From a checkpoint of a small transformer trained on Wikipedia.
Size: 6 heads of 128, vocabulary 32000.
Architecture: biases on query, key and value, tied embeddings.
Training: a variant of Adam for these matrices, 8226 steps.
Each number is 128 + 32 x the weight over its row's rms, rounded and kept within 0 to 255. Layers, rows and columns count from 0. Numbers have three digits each. The size before them is the row's rms in percent of the matrix's.

# v: layer 8 attention value, 768x768, rms 0.0228, rows 329-364, columns 384-575
# o: layer 8 attention output (transposed), 768x768, rms 0.0283, rows 329-364, columns 384-575
v329 099:102183124137144109077144180124130152134153126163127135123119143067126092098114162147144114115148108118078142106165108154142116204148080046162130136197136157103112171162147118159119113199033097144148094122147139113164075079135141144106103131114135133105141142095115130173130142090145096163088150061174110115121130137099199124129145178139123123153090166191091137137147107122072110135116058113116134106073106120172096107122092113103140122072164158145097115121127156145107123156095104119145098062097140140158130098145101196150105120116114219132105168147086135060117139078138143114
o329 098:171168111087130112059137163151119141153141156110128096113131113050145118091115092091098134186133081167091143134183147125143108180144138075164126133117128204128121149173149077194091118150109111076160114116152134165140101105133124136118155135100119157117111120099074134171123183050049118126151066089169123136103151103100172138094142110110139100124115161110074114119116112148102142184137071109092200159125120208179110111108071154168098089145182181125144115086081141165139144130058200158169074084133147106150093084151131136061139178094109193117146165127101146078083134139095135099
v330 099:077107142107172096137145124162135056179147063114156099098127099107066139130119103090141050169106073119198193161081126079022148116091126186160170157159089124073173125142163145096131080132158118122132161176141139146137116099089138118141117129091107145119113121177095168150078167110144185133122080125131110167136185106141117098106132161094139101168169083091159118128183132135090165136119104170175066114084118135161158072125122090086170188161148134172121118133083040132118093142186155092128137196078127150097147167130164135114159163128105057101110165100120121210157062093113168132
o330 097:121066086112163091230175134113182139145092096153170102192107173120124090160139189152121134127119132104169126151112145109136116128142132162134114131063156086174119176139118231154131115155106096182137135184122112124135114156110137123130120144126125189146073114152082130118158083122124150122151090184075077186134126133159127101140153170098127104146151126104100132088123138118151113104142177114146128128125095097134157095083112144124088125123090123148080147122111138160130118142133118083144129136095155121214103138163150104107114146109112101085173157162096172129158096171159111086
v331 100:117127146084120122135131099148124129153165105114138112092087138107159077139144177122110101115080213176062163181085106115090048159133073116121185109128091104063172100135138144119105106144105074153094137092121082092165158134119124138134125100147147118146160133165096107146038139124146157140129106087171168135128087174147176082177132143163130116093102120135109131147083100079129108125099117167164075130150083105191144175121088039051128148140114113169143105133135117149109086161176114130114147122123189155081168122142140147099122126126192149108109126105117106208149030148146120163
o331 100:145159165144106158109151137135127130156092103148114104122128145123151106169134130116095117170123153089098177108169104107147123123125104138122165127098103123099126201115114222105131069170110059113158147131198121083121076149140154097127164095103099176112162110095117103145128139096076158149136094113099141152084071196101155061184095168129116077138134146140136102131161095166186111118101117145128120131128115086175119121137105104158187148086136127134128065142109152185083140124104157127118150111152172123130135131145150110102128112074162091180142175131163144129112095112131109083
v332 102:212129169119150081111155113163122098201123135146117090096150148106123172152137136157133093089178134117133183089095135084131138151126133148134139065147172160142155181126176120135143087197108116144193118109069170121138110162085128167158127073147168129152132123095148100126068090156164139090144099097132106113143123194111175144118125127167135113174109144124115156117154066096128197141064103104118108161108150130143201114146091131124097119152132143170064106101098120148149146179188177128127133132086073126174082171052110153132113166150125099097099145127190109154118083085141085169
o332 099:148053119123108054138151170141125153150128157134141169184157125093136116152157167097125151142146075165123176087161115145154135137112160104124108099104122151166135113139201041139103087144105152110151100098103181145117108112109079134106124125133132060085134134096109133145131093142155105105137097147166083152172162178177198153120115116150179043145180102085146140120192113106147112079151123160144169106032128171089150120071097156160106137175178172188079087113112203172140095143098154146135125130118083143127137146125109153174159165151127072133122095092183115164115144052098139145
v333 101:170141158156151070163102114164112106082107165111062176095108112118137151122158117118137132092137092131127132105065164140184158118097157163180160162108194081116179101115155115046133119123099118133159131105159142150125171161180104136154135196124100114139133149139130107136083084140114210124101096129087092141107109125048160135093097121122087147142142152119097137128192099099133125136122103111103099119104134140198081139130103141166093102128130153137116119107135129151124154098128153147112061126202160134130096131065131093157146172134119066133151105056190105145089117100109111146
o333 098:106147197122062059115114081129090122113112157153171177080178131151130097086183108150141125102148147156130143118077140153103143092142145130159114117078183124108144142116147028100206125171103171047123089111092136065139131131135082123123101156087107102158170140153121130100111064148092120190094131135153164139091135095119131174134097160140082122147191148121149123177142105075181131086174124120096142148103142185173111158105104153105070110160141101146123067122141173132092124082095206115060137090157101169093149139093135077117190110124141122119109085072140093098083123128113082193
v334 097:157145142146127117096103163109135181123126128154104118131061106061174084157110117150051185144153193185112101137080108141120075161123140133105110166160131078142115109158138134124090082185166178131126156143120083130086105171174101122144127152126045097152139139127109189140152145106110128058115095091170171185119106140088129155117124097071130083163130106016138097132153095172135105145137117133142052078181119139149033114126109151084102090155191111134131096108157171154190194156117136098150143110186192116138100164161066140122078172091111112103132151158129192055128129100171123135
o334 096:121112117118122119087083120124124152142169147101147137117073096048142116112108169147130184111168118194150132119123121145143122080144110069102112139130110124139110086109162141118108101182127139096123166156124124032142172146115119135162117104165085090202150140210125180181141152092156120078131063131162159147067137080128153176134130122119106068120102109127182106152130089207151175104154121163121150112172121109153073089159117129097138085147156072130159041117161135136120139138127075084177084088143105091142150127139106141166104212165122158128128112174193110107095120112136095127
v335 093:116116157159082114126165079158149112113106130142125080182090155110137102139179117128104076117130128100076093124068113170164199138134164145134112061097181082160155113189149129088113105051116124146087206162131110132135153168144180099120058129127137161155158140192099075143162187130187124134189187123140109153136080110130078126146130114154123091109125109161184201139175103132119087111095180164117104174087145118117175087145139124077149089091098127194162126186129165098176124181118122099114168155111129169130136091069121097137160122124182118134133122142097078208098076176155149118
o335 093:152121159131135109133083103113167127199128176077128107086162073120120062109127103124095106082109137091117099137108120121151163137135138077108172126110139130159175091192176193059157105119188115157136130156162123121119047097120142155134121127131122144074157128188106063139079137130164173089153138144097118108200118131148098102154147099133173165143162134103180177171111129144100091147161114145177156225118157140113163110103191098128118118121099161149182127118156132147144116141058146112150124077126142130138125091091124110201177109137179149082161095115116085170084161131226141139
v336 094:074157052120090149114086149241146115130140075142125131108104165154123048161095134152166049160125100168106212153113139176188094103096129134131144119157093094146127144123136134213110140114135120160138143117162128131120148128095081153114076153196185133185145144142129132156086131146088115138188154157073111081158171140136139155121117230046098154098137184160083141126081165093079122116138148113104143156165182115062137126116136095088137108100121126080130133178116181089055108152116071108080160168061066192129122079119122029152083169118101134168126111137170164116157112167143138106
o336 092:138193082143091136105119134144185130135117151121090137101095126162194145120118078130129097151148108131110147105126095127200148108093157125094164171133103154131163116075096182164080150130125197134075110124160174171135092121070122063177131156147131196118107122143146107150109166122113141119169173130076155112129210154170142110114112113066134181082138104116083146132103146113104127143075141105094118135150126132157127120050176127115162128111114132092068138152131095068173129190102103129108128173154048147176110148111152141143123157117088113130127173186055112133084130118186108083
v337 103:114170133082129139213137126128145142123128123092130106150108124142143202190137110120103139142086122152110111130137151170145097107137098055137137156160129111119164098138097130125100075156150169095099130215077113088071174126119149123132154134146139183186114124144115155129159142132106154084156098136129070091147137079076151106155137094066136107077127131114128119160134173099116137102110155093152099074109125106093090153100147110144157127106095121120181121149155032105081077096148148124076112154126118134151132123128135114178075092097203158204089138097163143177154102136150096121
o337 096:082084137132163151164135117108148110131083089087105116222122118145149092136122135144091111177090162133184137114123071170173082114089101117091122161150150128182172082115093209141107117133108160119157096122075156072092127112107189122143117120125143177146131118076091097088140111121134160142169161164048067057117117075083135120129143155065122100107132225124093118172120142132071095083206180118149107087177115103110192140116139072078143195108090095098149208174173086124170104145093165081163128144104153141168098079125097106175098108115176114155167158179147102141139101123178068125
v338 100:100100129118150051114080167138115133089137139150123163086140068136141127097103139110109175145157144114111194134114067120166104114163177103110144191184073120162145167165164132091157120183116131101037109120178109124137180140151120142109127184127091127155139098131150135087119161114107171208113105178094120144123146142105155127112137143142145102133073151139177086091107159076120167187150161156207042106121135139163133193131143135133104114092106126131082136115150133157114178142111077098142126118097202151158129119135108120116173098086120104120094100099098147180103102061072127088
o338 095:112115114126141080121115139079015135115124130193096119124133159093081091074116116130151123129104150143068132115137064116148155124154126148124151135145143159154165147157158130161098168197128102100094116146122151121111202112146084145152102137161135117154160158141140089130136170143155218096142084157143140141106137127104092127113107134121209106137130077101171114106155142129135210122174151115137156105109137207121102140138137122093116101122084146158068123134095121121126123142142129120173115134114168162117130161126144123165165118042119045097126113057125139088121101082045080020
v339 096:154221166134091202113136078061129097136110141095148086194178059124101202181138095197147176114176129090172168108131135151098179159123121095098100103142077127053066144168117130132190135115138150122147096092138085130109159074151182082085087108143097097127144104132121126110145106126178145092174123126176111118135129137125120147156113126125110139089168097103091148103154156181105114143151140121141138096056167125125052129105149081152126119131141148060097139145179062163130143127156109125137116118097120070095188132110094210120099094141063103142123120169157144089120232121177136129
o339 096:128097103081186220103104068105176116095151095135104108112116140102148085139147122156154179140184164124176180143153158147137104170137144086106128125121108113104095148127116033189097133173103160138144088099113106127120129121155169059112134124166103093158119082154103155126108178123128121119177132130131119165125120132122090186132061077154113100130130127062049077104186157089146110198126174148151148122084131140120142097176129174097119121125139173051150088158129127178067160097113111083132246167097167124096116071089153151076130149159119092133100112198252134095117111117126185169
v340 102:125171116121161204176119113083124181087102127117114107114111123100126140163108151207126164153084078123104161123137117096163043169156098167199161109110116094080098149122153123177113109132097092136190100059056097175097134167081185125068130086124128150047207124056095116136103112091088114115160150115072130144109091138113147095101109181132153145168090096094112125139124136105089071185153169082117103197156110132113087166146134159135144141112101129118089157126115178210144116164168149149125087103134138131113119142113185112114118101126111105101108102142128186111134158143182092131
o340 101:177154119122148171103120138149094147092101161117116139106029186113161098092144138141145159135120105091103137103118158109169082183169072143170148101160083111124128135081141082161104075113147122126169095099095084110182139124140097146084119135125141022151153129099112128131115190112081155120124131077135123156076140142109149154131155156104144079182089093124117107179108101105130115159110171097131096094141156121137097113112097150125105068142183089155103166106088125164175118070114109082098156114121169122121117163184166161091136103179130115109090138106094120085116159106148123114
v341 102:093162149058101121091133145105130171100070097123202148111149140090161135154091155110193136128133172125113168069134142115153107143130108087063168127134101121163082105133102138191115144148123113077141160120170094119059085138095205109109109180149126136071149106071128142095101088130142091134161174123150116099158074107109142152185100095160131116112205143169120080120054201144131096154145166112105144082110125132141087165119115132137098158143137163128147124129106144193102107087126095117139126096101113114130145083128074117153154024138143083149124158156133151145117189161149133145
o341 100:157141143117138120077113110135139178098084067151127098102147176094083101170150063129142162150146101155114134145119126109183076108092131139106123121140106145092085111146092057183114082191143122115090135112113128192090113138196166105129138138164131126122119100071107154097156185130089161103118131098145116106164133165114139111175128127184126085145234102186148092153074159105106101107146117126091067102106113132130129165151106135134132144128117128111127097116110120151163118061105104126174118080129133142117160130132126116086170116147091110195137141207178138123119118179142150148
v342 104:158114085115105095093166148144135201098110165147116130064148177207115077167098137119124122157091136139130096171169134158174124192127149137084137129080120104137159106076117129109123144044108120109150106079174123112105141133127115122140099138105139147138177137170165044149156147173124152136121127088077107153138159100144075143178138147067103193157127148157090151137122140112133111100213151182085173182081127156136102109146112124100171121114119129170151144161117183063129103100093128148132121084155072148066161164128167159092186170115088162211144099133162104124127156119146133124
o342 104:155156144128077116120159130129089136084118158112124145068171145160083108091133134117148106166080132187091118172114150141085187198176139081131157149134157078089168113116150071100171148106109145066129107090196175162108177171088176140200123104177164190154081104102155038157152084157104142077107113050091144112152126080190102158146112138132134150096159107175133144195104136088108125154140128131161119179110109159110178172144144135151127096046129127158128189098145150079090083150089125137105157046107085175070154184117170153118166118131148156102084157090087126091108159111158132133
v343 098:157133080179115106147153058127124187111098148117127146116070129104067050092141148106131151145103134090150100130141105172087113104091101142119183129172164098123193162143071111164117119134094180070160137105155152147153120115153128127188161186129164126145143128149195150107105105092122092138144115148130082126109118157052156134155127113131105189162068130161126173123115201097143120127180188107166102148148141122081126147129225186155109126147117151145115149106211113152152159084161106175088133120089134099162176092136083091149131106141160104086116081150093074127114147094169130140
o343 096:144114115116097101155142130140127194124134153073130066163105099138092138152123154112124126126125158081127070131129151147103168114130119122122164147120142128127140117094051017151162150065144084106107107108120099086127126130068146116161122122120093171132152135151139129103101096138115134149118144119109142120094108155135140143143138159119125179156143147116190157092152136080083112162155139153157200090156124080146168125075145154151163102132086127145155222111180138141156150102153148185068136151142115113167183065111163093161112138159129075125069106134127092173115172104136082149
v344 098:091161163099199152185173126115134149136150142103100085161134156120076138132113104107136176142074164080135082122165157120092136168115126069181174100183146124142110172153136123132089130179153158174081181165084139111120107203091130049110140115157142170115149152123138089079150096130147094142099154133112096121129100153166112158122136110077136109127101135140115182137162141124102114087152141140113129145102148118148102117158180110157093148095082194140163117072163060100065132157213103148136158173075099166124149107127212164126101180113134130108140152037148075218119143094157139117
o344 098:124152106129134149107171147134134110115120151126152033167107162150034092161160126105084146186085138111164082104121140159140092169117088130162207126104191102134120144146087139111150122112143130110113136167118140088078089163091097095055077165130143134090152125125115070122130135108165086172131154075133105108135099142123147104115140141117130117147053174159070144183176171135091066119150150139191125124139148098112134154110201117172078131104110131148174201117165132104131121140147104106117096101085130174178121160151160116068118112094165159108203160092102143144112142078161161113
v345 100:084096125129170119189165143152136145117099108114061103150066107081125083156133170104087116084079158090069117158120099105125079175137121103053157155147148091094152117132148131170138080094153147129127082161093103130200145141143107100199122169169134156099129116106138145145123150158130156156064071056118126138085121167071135170131094166135165123173174080125120144166150121153169165146143133083135085131107051119134143079134080081068152149188124115124115109070111097119111134128193141126057162202117141106067164173136135189101110143167059076132075072147118169101129114114148099138
o345 098:122119097128176128149201152126137135149092108149139098128110151121144136113156190056064154196095170097083102100107125078168065172162155122131139113063104124095113133088102227166142090144114119102140101120115154099182102160113085127116136170176160158174074098139158122149153160150073136168105094088127127127128110120117145153094127078149173074121118153118098144151103096115139128131148128055136129154116076060130135113090135164122131140142119087125098137106095150147154174075153112149104148166089150159158126183146171114078117153113139115139131123142123173040124113096091103112
v346 100:129174159145108121143144197098123073148213084146109104178138084151171130105082181120174071155081104113111194090149119065163152116124101121073073100150169088144137125046129115148101106054183153118131156120142163131127096106153122088155114103093126104106092104084116128139075097090128122109127177194109102123129134105119100084136201149095120152113123130123069145127153137180100157104104080117129092110144106135088170102080103107097098167144143211142163135110060098119093134064067173098105108159126090106149124180099119174094116128105126120131181136159127173085150154102127121148
o346 097:086129134142134104150168184113188060147224104156132174156155125147137170188091090146138089129122127123130177139136124086096091120109103169147098105088135154115111168102118137146126169103150195155127131104083132193147111085089143080094117095125146131128125141086117062122162148131160105148098156124113101132129161147135084098150196147132074132130142076108111166080126133135148171116096105154104110087126106074066166189194115184116106155135097143135110092195070108140148126088130161138158104117133105101109131120101121139095123153129138127124173129148169182153156138106126141132
v347 093:072123154104099120092085134159147160103097136084175140104146147077191102084195117132097152170189117142083179112160133080188079175162078196148111108145130185083095156173055124129103138151105109194098137113125166119071117090078140122104206099092114120146121103086109107125102144111110139113135118175110109127140152124120096156105138159140105138132156212090118167111137110079180072099113131127070154118126167123130136144133111120137173103112083179087110157107140133121139199136174155159092136092124101149140111083076143104146158127102160152135090154132133087093112129128163125164
o347 094:199161173112073106061087150145141127096135171108143096139136118097135132102146068196136182165159110112069153108167067118207109149132116140086105138158130168164141140155122093104102128164144136172117125104154150213076117101132096149140120119059084101102145153146075142134132141112145154111153133087092109141190184159174091196136135130147038173134108138108114159116163153149134133112116128145097050208083142119123143168084121117133109145103153194122129164142105078164160183149080111061120080123133061125078134101135114121140128126128124120175098167127111108187135077147142138140
v348 101:112178087153105106079121129100142092142121153215160097083163092182109157139117155063131163145145162180140144152117171091111091102140108074148106142106101129165161167072091128126088091180117119117164130191138148173086136142109098088085175089083142117152138150136117168157067090139066104092110133092084160112134119176169101106148227173119133118099110115126121145134158124122144092087143173182129140130073111131139077118124117128069119172071128123160166139169129100095122105102129154124110111080176116120175124092064113151081146199082113137130095131096134130182148118106080125157
o348 100:060124125101095093147100108135144075099144159154153191137171067144093119161104166183154147139121134158111174147143156092049151069154146109095128130192157144135178166108134082136112090143119136100166190140158147167137120146087130124153103136072101141134089108093097143115107088102076109095110136098053208029121135126153124117148160156148096100134159185156111122171200181138152122081182142179136123112094129141154148123162121157084167136107129129119201100104110093130149106148125137133098144101110121146149115073116125148126120193143149151102130120127120152196122099144127107147
v349 096:089060095151158110161149123141118172154091169120117130141116079171144043122110136094144129143158092121118176131104102115066088160129119175152182125095147111150127167135103142202146130132157104112137097164119128168111146157143165166096174153138084100148145128079150152140101151158101170159104157099104138180117163125166198141150117187162171142066162089136105095136143149093176091108057160128163196108023120129168106168134074134180137167135128111155162135108121057156096157159215143121080145191105092127126179145116101182121082079176140077100169111176071145149080124152158157116
o349 097:100094087148139129128132092083073140145041112116157164090100079153104158168167148115156134159137079096077089154099105065116081064158148133190110142090196103150094161125154093155161124119159069089132096176128183145138103115146081150090167166127090155129143123085192103116102152163089174189195178108082148132132137075147118142118156118065136197126138145118113101118193105107123147118095149102144137107062143111153142087105109141178089102115099116136131160106111162164142139075109106134149173154151110187167116138163106158180112112142144092047136129131048170089141092161177070123
v350 094:146070161148099112161091142071122111126136075173094153117102098092135176083105083140109128133117059152164094055145109118108127123145166105170070137116113145129113106100089132094126126143139108158172054127112121117128095164094113116123155112076160132091105121142190154106098122124115115113101157104157116153120158130117154096084178131091099096176164139122168185136109140126108129125155188111188093131180150140102176138141186133086147115151128039166084169111131094127164148119169105105118126138143174128146049129142127118120127133104153169064162169114109103123144183034118067146
o350 092:152120121118111095138140165101113098121083136082106053187133077120137127135136175163143190123082101146142167097148167120143136136139165140104067182131135112129114156078082159112121155096093132145179071110119103146113175134200073083153092165129159131104120145138105186118162144112104088110101142125146085178068113135146085127096158093079133105112136101124161168176111130136145155135118182146153154098156136171088093141096153102118182121134119120194107189121138104140128092159141131166146113143116164116121108168126117183161154148131130056125155148136134156087075131096034130115
v351 100:061126086152111117086117151142128139124143080161103101140091074113142084150166079139109114110129082127094131177108129129114193107062131151082135192127132156142116121166133104126106075085131187153192132126104141166156148076176099144120158150094114128170113124172129155156103168136130200097155117139133109153174146083090124132225130119059074127105157149084121058144145133132131126078147162139151159071120155114080192098137104101096144114118149122111127182133094108091100174138106161143154154105162118181117150142140074114151120162106093134146162109154093126095168130172137124100
o351 101:075142115141128134099135130127122129165169063125110124130083071140185133156081129135087111122181106099096177107096122127107163116102115129194126183099108167110130150155118077145126114133095130143168144145115130161188157102121135120154094086148160186142074149163112150111098152133120144101162156152163136156128122056134058130130143076106065158079126158089077110119115127118120170134085141082158119127147079085129145079159146127060135115082075143077176133174127071057199165131141142165130126135127108154137172117135149128149098145137112181118137153182158171139126133117189065120
v352 108:108160096128186096127112144129130160097087073123115158119187116199141144116087138114152192146127105135136141066148114172176135142134137095105120166164161114107130084082163131151135102149161093102066067141173132118123157166161153105088114176111113165131163110146159119120150092143128123150144141176108152147097121138167155127135084150163157145109179125181127158113087184004129160172153130124157123132164166158092155200087126119096156118078130168119106168047145158090118101075152103108124115159110081068072159154146152164096162114165109155161140135156148211093082130086122059131
o352 103:145180111125120113101131160117071150082064081131078104131158158144091177067113144082159175158112124093118128132156105136162123137119137191065137140157132111092095114105130086172133120111134111087100103145133156144134159115154168069125082150161129165131147136130168110123123136136106117093141113151182161117163121141146093131111086116173145137095119085155102130074107144059116132135055119102142137139153158144131130196067150160080142146088097166105087143092102141096127142090186117180144114137096116110010184157094117145101149183085123086123086155107122132054098160101124160083
v353 097:130174108138128158146150133101151084139116181121177147121098143114162111108150133165135141136113167125138126168150140202129131152109113079115128104141193108113115089114120149116158149122114129116108126054141081089112145136099100124111126153191146157107153160111082098137124149128155110111109143099151229124118128153129124104157144133153156156145072112105142160131091128145095132106155083163081135144116100107123118163148147108109104080089143137066137120189168125164093086125102096160147085179119134145085178091142185114075103120076181092138126113113085086111126143133113127171
o353 098:113130140130156163065104145112162163108085131045121108090149152154172069133107157101101102194122153149124110186141131193144153155130120147126175131081141115105146163108088255177151143091099166091122121103193090064136186131100118129133165139105129110081140106156132126163123165131147099140097089128138134187117118158104130117123108148124110131112088110120139134126117085121134110152138128172117154103138113123097104127112183098163142118096143110138155188134143163166092077095054071118110110109150146109114094082157154161090118122161154100093124124154129089089105174103127108144
v354 092:099166158096087103136106160177117160124120120130131173126083117150190117122116112128074150104130087159095093072091166194152127132092148144152139163131138173133064163069166117106134121144070124108172115107144132137108203148125172153127076104163139119080112140149123166141071145100084148121149099129082069121182102119109126092088101087117100146143082151137130075096153191106100097109153107180111079076137171145119127130087160112113146094138128145089147147111085148091127124063123125142095101152104155157153108170126107138124131104090133152106140199122148141099154132107174069181
o354 091:113187134079100111108184139111075162117108159149116161191117097158232110085148138149084127091088138131116133101085159190152139141122151124138157157179145131136136085111131199118082111142110149153111104074125135088135151110147119163105094110128130165097152128139121083084090132074149141104115159154073106148145135099076167134135122136097067156116112135140139123155172136127084120135119137138107085121169148151066121119094138129082177102126128166185095131189080106112182117074116192111145161157138110106105089156134166149145111126114124122175122137078096144109144145106157084168
v355 093:133132147191151089141135116119142144121100146112082116131105131186137083075133122127140148123141147140159181163074191155178089143136168130141129072130110150118137143072062125198121068170128131160104135188116137102105143185066115123103144118154163140130129146045119123178130116176164108132114147152102115126074131199188109164128187155151141108102143109071104195190159092082167110095124097120091107156138143118134058079103128098179151104138076169171172090108059105076119132159172108158073153182085112087096105138076103115062039093152115134175113114107126135057158114140145066115
o355 092:104105132137113114125156140130168120094126111070149133097113106150176197149186095120124168190166108134155148110124162145132088104132152134083120120117130134092099133093097181124059131107169168102115124154123180054107041124095105153119116111087137115097164129137180063121169096174157142166140153105115110140199165156144202138097157127120094125141102125092091165147153148132173106079100116163120124117066133120122108114112153093151132163145107127088141141086044155139101128129128121099163125157160061101179093113096111123146063083185127118095107144122104143142134133172128112115
v356 099:170147103106077092139151170118114175114145138129159125100094091151172084125170147082047165117086065099085120104175159157164095089128140063112125132148229137133169099143132121150084084082184134083074112172132127133149102101096100102189071173153123155165064127127134094058119209111160158131080073096112125175119184072120139114110148141113138149154117110104112174160145117124175103146085120133131110179170093140170115095143133109100190128154118099209143153066111093093104120114121124131090087157156137091120125132118148110118116192085167116184090174117109147111143097090154094189
o356 099:144092125127073107140096115146087109120083159115143119120114136146084070111153119101079126213073084089099118139135137153165167155111108134086090106135171073130108104128118129148143116112106072096145137152119136080124146067113082104173064132095151208120126145102116155165066135112154137175093124077114136111111189124136131143090175125108117127119122142151154191050138095145133071154113154133058177184160139147117147138098142129095149144136137130136121153105144129107115155133127094156093065153143199089065092093119167141145157190073219130130142193148132080095137115090181105151
v357 097:126169170074138078111152065121161138153145135145155128112115130163128147163071189132102128157159140149111133187127114100101072155158073153125183153136121139105051150109109135147148127178193144137220157167135112148179130172050147123127100129143098184028081134054076126179119095098128168109135123178148116056113070151154118142118073131093112135111131166124118142123105151110051098051181087149147115194086118122107114069121130104163080152148127186061152096138016125074116091122114090111130145092105094114095160154112120162104114153128086143161159162145187155131189091135133116153
o357 094:102101091137117147135178116137176193077151078181095147121117114149122161133092125093127162120130107220117128130095158136183014130124079151142137109159132147140092140154111210122075092157179162121123162134111160162111121158118162132137139147158127076091061075146105104141130145100164167089144115119118172114134076179159193153140093096129135102138186132114117130164129152111094108107128158118145092114080112103136108115083150091203080147110155128109137093136063128110158110135129061094143112097156115086171114175140119155105100093082143123100159156159147142084137124187144136082
v358 101:122097111140174126154169124146131066165161069151079145124113115127152105143092168085148068157096094136191144197142077119099119101122085118114101152116116073114151168170135136160139092148174137146164132144093156146147156128079137113150141133107150145126161122132077116125126130145150160082143184100131127171173138084153058127173116140142150072132133127103168126175101126132100144103131176089199117113167112107042200173123097116107149099122101068086111128155174116145133133136074129102156174154120080132109115146156115160111132073064112198143172121140133156111109114141185149165
o358 099:143129076145132118141126147105130083089091084154063118175058107088164172159097158120211128137152106091110133074165067120156102094098116094095094158140128103102142135099128070145146170101119172155153091145106101159153170144090168089135107153181138137132146109128118141142184151185123147058106137159108067150129139147159131111127148102083146115083144145084136096057097102131134155097139127167189142108158126135106185154168137109135135095089107118134119136131158126093118107156073127127148113121162122119143150172142098143146153113084099101085173099139166093173112128110118149091
v359 097:166146132146165143170163078175125130134116107099129124152127169086103157111174142143124136121147079124118136126089124095099099122116114112169179151119082090118113097124167132120149197178135150165144143170136138086158210141142114156117154147128124145169111163191101135104123072153123156106168129104086122067080130143147108109135068159120176145074185074182105112088136141100113136194118121082161148121138128140166139177135078124119110156157139125126124060195131172134095101116156180098102128151135176170122137097100146118141132165174110092096155143104167168184163093077144155128
o359 098:129148112115144147170169110128175157122051110136130151154144196142189110173108131127176102086140125116132147142112095082070105080100134150127135150115097130153101141147170170126152111146165128142163153126104127074120093085135119121096129143073090141142130130113092102069161098143087152139146102139096141071170117212104176119139091164127163149142191160157094100090165106100138111108119097125126149122163123107170142133129087144158144168214126139082064025132129151138106125136136167094134139137131141154139134091124114131103118171116124105127166112123184128133167109080128220074
v360 093:111154181096156131081105130126140219136115123162117095094131100116133077168135156109137095194124154124096170127115090117151057207166120077153170169137125150099099073178156120142115133141164153165190120117162108114155079174177147122125116120111054137166132143152146134143176135116125172146107113097083162093165130089183118157154137088114148100090098152106158101123088109160111084145201124165159128108137086142131142111107131096124208142124217125189117109170131164162135101077102165094171109097180203166090102165100125141099164147079115128108131122222148161103158096114168142102
o360 093:120166144155112098187166135091110173107113149109106109118175125092060108116142137131122092105136118126120125136122099099118105149212079082153154158136123131112133161169165119134151085196113101097147141120121136132156161193161147135173158161109134157194091141121132121128167142130127147105135094105123202113079137098205131139152165179115151135120098089161187088157105129144140129151149109133089132189218104112137174103163108142095114095127179121137111111112186095100205105149167081129144112050104120143101223161129131117118099196165147179076095103147158161081155099148095132091
v361 100:174195139138151162115158118162131131097158150156132178172100102153107090118159196104076046103105128197158066161150116081132110141128123122117093089163149136097172110181099137095136118163161141141180130096109105107167093157159092081143136110151102133149108139125118114131097108156125161124125126083155098164142097120101115066082092123160129115133090088104171119138135109139096130092153130192100124130164084103123105128167099077114075103153107112169066132134149145151126112137127113118115138093173118164095124101133097162107127114078118135144161125092102123111124076100098123129
o361 102:188142080124118195097091118158080150131156140152142103146142054119089097120119161072117093120170121114180068107140159109184132120130090120194119093121142115126100059161094254133141146171137095141171159100093057151172146146107070100121101149164119156119124093141112105093083144148130100123112132097150101109126104128153182078098092106176099116116111170118124119160114118134122145118171124183138178101111129101126160154182120101168130141150171125136128193118122138088065117145117122182078082094146129199087139087148146160124139099182177153135146091126140125106098147127055115103
v362 100:099167137097107104083128112113145098085128117181179112074093080108224124098128126139185170122175188161103173138132091139127120144089098134145134162150144161087117117127091126118131069126087152117185172119043133124110112104139135131159124109120026136104149122079124108147086155126109135081147149119154112079191073167168152159129180127119141171110158190142091081134095083124163080086146098140144152111041105129133098148104092101132094121216092161146173139152085149075114115186089123141148083166108029104101178096113111076192144144178127138162109115115157151128096165140193144183
o362 097:105088129168097112139151140143159139072123103134110098129069157079160135126140123129192118200140146159129160141107101141111067126106071106150106163140117121078081175139145087126120054122138183096151154138061194126070174131119175104113172081117100087143149142092100116172134159169115164133139181127144117114141125141114143107128177137132088118133173110142160142134088092119123105126103093094147103081036117119127099157107118055135078143137149112196145089134089144097145131145095178122141128158137089151141159090114109165128133137138129166099159102203152153142140140163200143173
v363 101:112134143179095139126122149139136119108110132169086087115081113135075096142086116164160162102168169147109112155150149160203110176154122079139139166163136109173095098117120131145144138180120174095137108159061093088127129167156156145117162120145141146101174148114133091156123159182196152134115172134140188091104137151122161170113137189079113155087115114168110094158127157104114098114163057154115132128084168097064138163120151103136057122098103137086165120191117141176077112169075073135074163115038098156123148109107088127126071120142100103113167135123160138119124166164099110126
o363 100:097095100126114165056102127120118142142132152161065097086096093165146115136071087104130124122123149167127143109084083157184132165118169044123164165138094163144120142141154150135090141136150136085134132102066153173107144157151121091157141121099150141107144110081088107145095163156127103129167157092129152068133109144079183165105101122074188107158147137118110098245130111166120079059164105131151142097121118132103151183086155069153138082121106161108144150175115130115126101137117114156155117143061115121189082109123097122103094074150091118078152116170104129100087179134137108104
v364 096:087078105077109104099132088096132099157086166166139098127161115142123126148135077126122107098150133113120128150113159081095119132106144154126135118129097087170054113134091131149122139120144115102085184168124109139109115110118088082130165119126140095164087144162127152088133134126120068107145120107121141146142099170151129133225194088103139126126123123125096141106086124164189122096131178112110141193090154113165035122154142151157095144109079109146186160170109120136127127179152126146169194138149132104117209107087126109158140143134177069088122144132131115180137188171182133121
o364 094:170096144120149099144097074113154105146105183113194115119120164146139067108078164105089094136103133127153111217144170098044168101124140133149168134160135104100109122158147147098084067122151078111074152156188168109114165082111080121097137128115134162130110118077092090133152137114145155107142087099083110136153087123131115056201202156150088108158127142173147111165184134145121146146149130113095127107117137072123083044127133100124129177109074135113226173040144135147118127151109120059157151150124123132171092121080146142135112144178157118113113123172156123132132122111203099147